Part of a small language model's weights: 9 layers.
Each number is 500 + 25 x the weight over the matrix's rms, rounded and kept within 0 to 999. Layers, rows and columns count from 0. Numbers have three digits each.

# gate: layer 6 MLP gate, 1536x384, rms 0.121, rows 816-832, columns 0-127
# up: layer 6 MLP up, 1536x384, rms 0.13, rows 816-831, columns 0-127
# down: layer 6 MLP down (transposed), 1536x384, rms 0.124, rows 816-831, columns 0-127
gate816:504487456537465516471505505545513529473471507497495490519492512540509481469556533514483524492537496540499483472488465531536479527531541492497504518567546532516497495468477503525483546500526544567509466532465524509530500485506486481517506469513507484490487508515478473493472489502490480541476480478478447496528532499489500488485483496487527485508485483507527482494471483514453484523485
up816:479446513481487509553493535515460483479510478553502524499493453477456479544487510530518468472545530505506490505521532469531508464485451504514475501477474482477445506504527463505558482549499468458473542524525507538450489500497490514568474490475514507489523492503473484504489497506517521445530490493489516460442500509497502484501522467468452487528510472488460488509536553498503523475487
down816:505480503505536506485520514450492473498531499467469461502505518463510486465552550491465514479500505512509495492497493451489492498468488490458495492512497508473514452516466480461497511500496475510526483518513475461515468473517511509501479519494485508542518524503526493550540520466494539491520509494496538484506511534517470482516494500475503496493501538501536477516571519518530477474503
gate817:460494522533501488491446498521488497507470493476487495496502544516489491490463496534463441526536510485483527493520459514509479473434487532550541529495559527474524527489521482470544537515480515480481525454501503546500515531450483507498485497487455463525466499490496523522539490499482506514489513497524484468505544513454558471514521507485501556496482486520509509436511482549526516477540
up817:482487501529516515500489541478491471468545499480495480542533530491505479493503544477505514492543541481486514547550438551487487447499489515513520489533466526533496512484477492541495540512508516465495556529516419509520479545492483494505496515449461528503499495522540514519548485463526532506498515517473495500501499515491459461493504509455527507538486463499503514478518468546529496477498
down817:507497539530518518467502499529475487513521509488505487487527494427505480507503499523479525485507483474512516519547497525491514513496540510500493451519473534513484536503518520477516512530479537549505524478527541531506456477506540470498500497465472455497498501467487516524456498467484513493501507498491477510523509459516478478480515533492525515499493490503518513457529494523478511488543
gate818:522524513505478499471457551504538485509439557501499537478520496516474505516489484498525505507509486504489516488512537456490519493486525497535520475449554478481531487490503483492531517497510490463509506535491515500510492489523476518475469479456528502521509504512502511452479474466445477487487519505471490526525529494484526488490538544503503519507483478457528490509530476517522481499453
up818:488482452522511507499472544533537493506512472512463468475486469473527459489520492543505475495490482482517511554534492491520496519522471473480515507478496515494498429543496501512508493537464519475462519503538531475482536536490482533472521482488454462492488491450532532490495510488506498532463495480496495556482478471506495488530504521488478471514504534503529539519516527484536479488491
down818:513533468481525526506533489493508494529532511429487476472488488455500448483556487476518484554521536497494512525446474479485489473520468499448494509512477518499520459473472514506518524490487475512517472488538489565500462468470531470487551493528465522527454489528501484498551503495479463499550480487517512483494483497485540502511474537498461495521478538522532476474491476483482507530496
gate819:531450505463478467534514537523480490497534501479455521524502519509512506489508510502498513508515479467538560451498444449490526462527511488458510496460521516479516514489518539526507499502529487512513500479470479482496471463531482506566518506443521490514501490475487524505521507463458508483501503456480508485516488458511499501526506474522468512480490505522520528498514483444517490507470
up819:519501472432517498473526522495470506498509464494512478533489501499510525531498523502491524515496485524506481519469513517509541481534504473524471505503461488527531459508520502491517520505494535469548485527498470480497464433471445489501514513514477500485482497528505503505489541496502491542498504494509536522477499536537515535525474492551493485522527513458483485503452529478526520493460
down819:511506505479476444527478513479485481548537527492492509470508512522478483474504520512496496466523551504491482474515452533494507509504464482473531467488493512488481544481510518493487478504455456484455557467523511515480504496470474512530499483459560503501502496464518463479517492474514514483500484516506533464532470484497488498521442505458527515508501454504539469490523508490458513497474
gate820:480520453525500515548482447500448498543518489510487466510518507518512541471491495474466493505483496464493493464444496474485480526481513498490538522512514511520488480504539474498505476488469510514511528473492508519521457505512483485448493526545525461524449536461486468458495454511543486516496476481508505479464544487489540494510503517457527498448525490506521535543536492475544498485495
up820:517487504511503487499523515503517482483493493479473492502516546507510455539487524451478520506499551543515510542504484542488523484515517436500515535518503493473445454482521530505520508513528507499521522501511482485474477472513485506522478533462506504490497501518541537495475496504508517500520508545474491534525467476520503484514468469500457515522503502508507514522501517505475470501506
down820:502456486508520457481477530492511504540510448511534521504535493503503534466499525510494489525492516501517464527529522479527489517501487522490504499504538501520501507485539536524480482520512470479471533500529513503510500454546508504499496487543472477500471513464432513530496479478485484486518502510475499469489497472506495508488545512492509497484525492481433454529503549480504500523537
gate821:546530506535493522488505505507518522471522509521491540508451499456497482553505515463486510468506501506516514469517479533485462499491468495496519455587539547507527485515459483532529474521534528571478447484559509522498473467504473510520495494474514473479463509496502449457520447518499485463499492483498490501481474508456551501533511521503505490502491517520504508483504477505499529483514
up821:473492489486544499495471484491520459450460492496522424517473498549533476459541514525475516484473469494512493467481535550519506469517537507531496558450502485498531523538530508468518472496485471523473488480530513492430528496509535492488451519493495515495502462468502486532501534489454520560508480457493540482532460484501506450507475467509536522498513536514479527520512524565481500519511
down821:537541479491518458504489479490459471511460452480499477539509523500532440511494507553515469508510502511500472451541517480451523466478499482462448520476479508497503500483516492454539519530453470509523473493517497484530501556514542461491489497482423466488497511497505503516487493512490477520535504448461505509522473504533506516472494502454490502459490535450485555482504476483480484522494
gate822:508504475490475522518523512494494485518510468507508457471513476529483513495508481466535526515514519522521478523508456519480495494523485501464517495530513457492505481462534495478468454514501498514530474531512501497529508491472523495491527521538475516488455522488466496485533495521555504498516517508523488509515510489495522518521506510494488460452479491522503503535504525491540500484504
up822:509477485512524533529482554547474499484549479503551505471554473547498535517452518520529500512468507495502503496493518484489549489454470451496538485494499463494462469503523507518500522510489488535482495481512460509502461521537479516456474480503531476512512482522483496486492450491496485495494476530500445517496517505467460520476510454518490512471513487476525485485555522505521511515455
down822:504488533464494516461526475493462534521501512454466515511479542505533493518515473494474461489516512472492529499491471500531520539457509517491491474491456510533518506490465496492488549531502501501517510462488527492553473521506451512511484530505533498470474491503495542491495518505543520507465502483531467513440485526519509465522469495454518515517504522516524517468480471502535505501525
gate823:482469490522528474517522488452463478495508469461531485526511503484478517529525470488517490544516530488517433492493508498462526507469480541488495469502509485522510528490529461473525535512508484528530505518464506496526475469512478509534485505511462485533499553538493529494510467448497505507492524534464509495511523564520488442488534489493483528494443533527469494512464470457530476488523
up823:524503493480479508506502492491491491468462541497516457520535527520504474486509508552519497509514515494476518463497482484503468503496502454495489516479510498487516485478484515509476523509462522534494509499492493470492537472504498504507498492503502550511506555529517443522452468512498546510512476508499500472501520488494512505521489523506465477516539491559515486548495530493503515502501
down823:490501488480471471558525498485507532486508491497472474515584508503501445519482463489469521487497529493534514545493483483495461487468478513470475536502497498465519527498491480463533537464479523490517482493500490521473518457551476512474470499496483499535483464494515505502532470514541533493528510478499532464496494473533498505485474510504482543503496516487509528489505510481505520443447
gate824:504527494494468464468511497543459523503520547495470511484497529456530497521486493497493505543473509531493483483553471473499486494517467515447505503457492464476477503465514496517510490521470516529515514536499518511517496478519487532520488447476495497464507476529496535500516466519507512520511528485503531481521490507461513482513486459518457514507512508549527526474459488496466475489505
up824:521462518500466501514528547456523474476476500478528486495493468528490496515466548502486534519519505512467505456542500495507510551502535513520498514502476485488489500526499445523485482491475498463519491486513508535501517533465493533497523512488506491496480484471464512518514495504471473496497504504492525484510498518462455471489505515525488526520510481495510480523516485508502473506529
down824:466499512493506517502468489491509534458491495510454531504521507475491500511518468482508526470449535470521485542492495510526476450512500520467490491516494569497475488519503502525479510515538452533449497496500510493526528483490502483529560489517474503508514516530474551491497582470478455500536484494463494502555479475505489511492497483514486498468484473488497517473504462504528480534483
gate825:526505460484526521492467496505475513507553494463471522514478534528456489514487542524497535500488496449547527496543494536503532504498466517548514531517491539506510486553514553484478567518492476448490531517513526537472466505440505456552506473519461533468478528532534505486544523526528539517492468477503474486508480512490465462503490493506488499555458473509504519494512505493465472488553
up825:467560489506553499465540491521522553509529480469534520482481509520486553490491543518468522460528510519494503487493493556511523477474537489502467523520474481482448565555495499509520540536438520470457507446464499455540438526473464504431503555478508478462510518506505468484497505482508503488473445443507478475527513503525482511552496478501491501480498550463493533511505491469476522488476
down825:501516473520496512490519506496507501473535525506491484495487480492521509481509509538475474518458474477507511468497519531533515493499451490505542507535485472497572518472542581487504468521508480503517587474512514522473491496483518559516482474525478509479500484473473499446545459517479500477517525494515493467531456477496562523517518490499527502468455496568505521482464499501487494480543
gate826:521522497472560519477497576467480460494495501477510548491473489485503497510538483482501511497536526473481496494541534494493513503544502519496548476501467476521517495545505483509530502503478507502536513495504480490481468484474511464496509510493481470514477517481527551497512493513459482541472499483470481465504479524487490504496481510535524507535462489512461512518478519490496520526544
up826:489508506479507444484505568469477517524506512492487495521498520490547487522497499515473541455491523531483499528496516515481518484478502455525500523507469502492535529490527445462506486502522513511539507505481500481516472486476490506571518474524507524514509482499533509500496497510523445546507523486479499471477526491524481551509517514486505507524506474501505507526532488526532491480477
down826:504490538529555506478510510488495482510528555476526516489505475485468505535471469517520507495485488511527519510507534504489516490492469500546535495490440513547496518472473508503508515488487508513546531483510500527526509514468477499521500474497510495503493513497526516538493514527458567508514463548539496491493499504506486494517511552469508541457528470522444521525497477529511496511521
gate827:486457495486518490493527556527494508488464488463521502539509467477529510499523486541504470524484496530512530484480534544475522518500528490485475498534479469531500487493479483492489543478499469470512505516516517465526485513544511506504513447492489544501514460480543525500482518459468508500468529480500540499455455519493493478503477519483524464534469527494508500521468511549501498500442
up827:514544498467489471497490497488479515521494481472546489506483528484522505527473500496520525518512515550491501521499495486477489497545493491489483529511488500521482547485483530523493540503500525493489504507457464515510466469494524519530518523502555511476507471548549489501509492539495470509509511495506526473494507473508472530482500483509475456527522500496482499538453495506491532499494
down827:475450510455478476507517488484456456498509508494484527502491526473490474495486515523501426462460485475511551482520477516502520551504530464486471461478528482488516438446504476499535481533476468483466484499447490506539493489526457469492486498495472505490538524483428499487476513451464526510558468513481577473499469478484492499514519503506493505489489493473494490515473535527535517502461
gate828:460512522475537531523495524522500449547532469493518540509510508464495486504543513481494511472551494485521493500466491455502523467486489486531525526482483506469496483470489523495514457528517523491489540464451514498517494488475521527463498488497532518510433484489548494507511493513544478483504496528481502516442464512489552495513515499497501512457506515460504473497449491530498538499508
up828:531507526468503530521509512451528479476508504478481533442541477466527480490527447500552473446551526485498492515478466462483446471476519485513471525506517428512512497496503543525470495510474504524477486442445504506481517474475504469536481501520516524539487546445472482517471569528500520526475537508506498476444460513523529499512559506536472528457511506498516479510492498564509536539509
down828:464518507465523503479539492533453501486516521514489535489519519435479527503492497470497484490481512513482489497495542517454455482459517443547499505487518538508475478487479510504476496461465505516435503482501529499489517467467514526523508504469506482456470508480464535493516521501548494533514511534508522463507492476502509548512526531471478527521530486448507448476495519480496509481501
gate829:580476493476497512553538532472476491488529464485527498494462463481500479498533488472502458472480509514497528509525484503470527504495484461504488512502506531543512524510530524512511531490501478518444502509499500479531516471466495522502521508504531491539460503482479517454498514494498520472519471524474500492517468478544481483496505526491541490501516430536580519513511515500514448543479
up829:477520492471517487488532525466492508515506507490518486522515473535502514511537472495543490497477455485540482435480473512529530491483509473474492519467514501497507505479507549529521511514499483521521487484527509461495476493482524499501497504521503514456539489487496484500473487501515509505476479502515483517522512498513478529467496465487500505515546535486470501470493457447480488493466
down829:504506475495525510530485509505498469492517540478518441488510509488499468486469519502479458520539521496480500508477447467504533527436514486516476498536516559532523459472519503539534515472543441498536453503468533525471522467442509522518466507455504537499478505533472504506495486521512485478464528506525480456491492531516499508477488517500485541541523464506514455510497510509536452520502
gate830:485472525488498511519502505533483492512511461494526490506487524519508531498513488507504536526497528505450497527496521486491504495507524506527481541533453481522492519494505476474501556512500470509500478504519478533496452522466481467483527480481520487520489474541483491492537561532495481505509451443497463566475467482475507536451479484483501482495504474465452482518520476555446530485486
up830:510533481462514507533495512494485479504510510474504550477509457485532455491500530484448491500481486506480539499496544501452544538513507515456504445473513512500485507461517503527510470503487488475500495526497470489473537498530491483471506472507553493516507481514545522475510495496508507502459482543533557522502524519518496511516532507473525530507479515465456488542514508500508549522529
down830:493522500518460493493497482528520475494541502486533492494499481527506499477486522509469511533477495529497491472518504497497503466440499514484492551473463511516516462521507531524526484504573485500467514510474484490516460488511517477501538440483524512496491504532463467473484534546519455476516461516485558503510510522530454509478572502446529483472460499459487507516502507485511516512481
gate831:488537505490487541533502451469484455514509503556515469502501506519425456499490511474487494486500498472541546468564453515486521510491442484531479490473497504500498510469549469536493506499497466523509491520494491489502506486519520485482506530501484470515509486466454490501534502511510483511493520501495507492473511508498494494505522545497494496513514535521520472496515489510496499506470
up831:503462507500512461479464499494511518477501499477530540509468505487509526482515526534524479456506463509474481433471510499481499537548504536516495498498495490485546535539497525533510497534518514478502538486519516508477506521481513516519490501501510477519508471516498493459474511476475540465463463492542527517506503527450498462525498535483512496455497512470490530513557512485482501500480
down831:483520488518515508498504478476499474523510482496494501464512514484508480512513509478504495481498526516529533535523469487533534450495510524490490520503470528471499511507457500469607503509491488483487490513504477470507506494544490514492506519450507509511505525510489489517489524450503498517488532503524505511526491514534494509520508512505488527471482486536488511462435501508492536538514
gate832:471447468502470516518503514458487464528482504492517491513525489486529463496446484488479497485543519510550524560494506517468505514525535503498472499503509496509516532512470441492485529502496519495519516479494493496534446475554466462501508523481458501461534486413514518483507501537525469483512536507529490482485548470480500502505478498483482515522504485532503518520532474500522467543542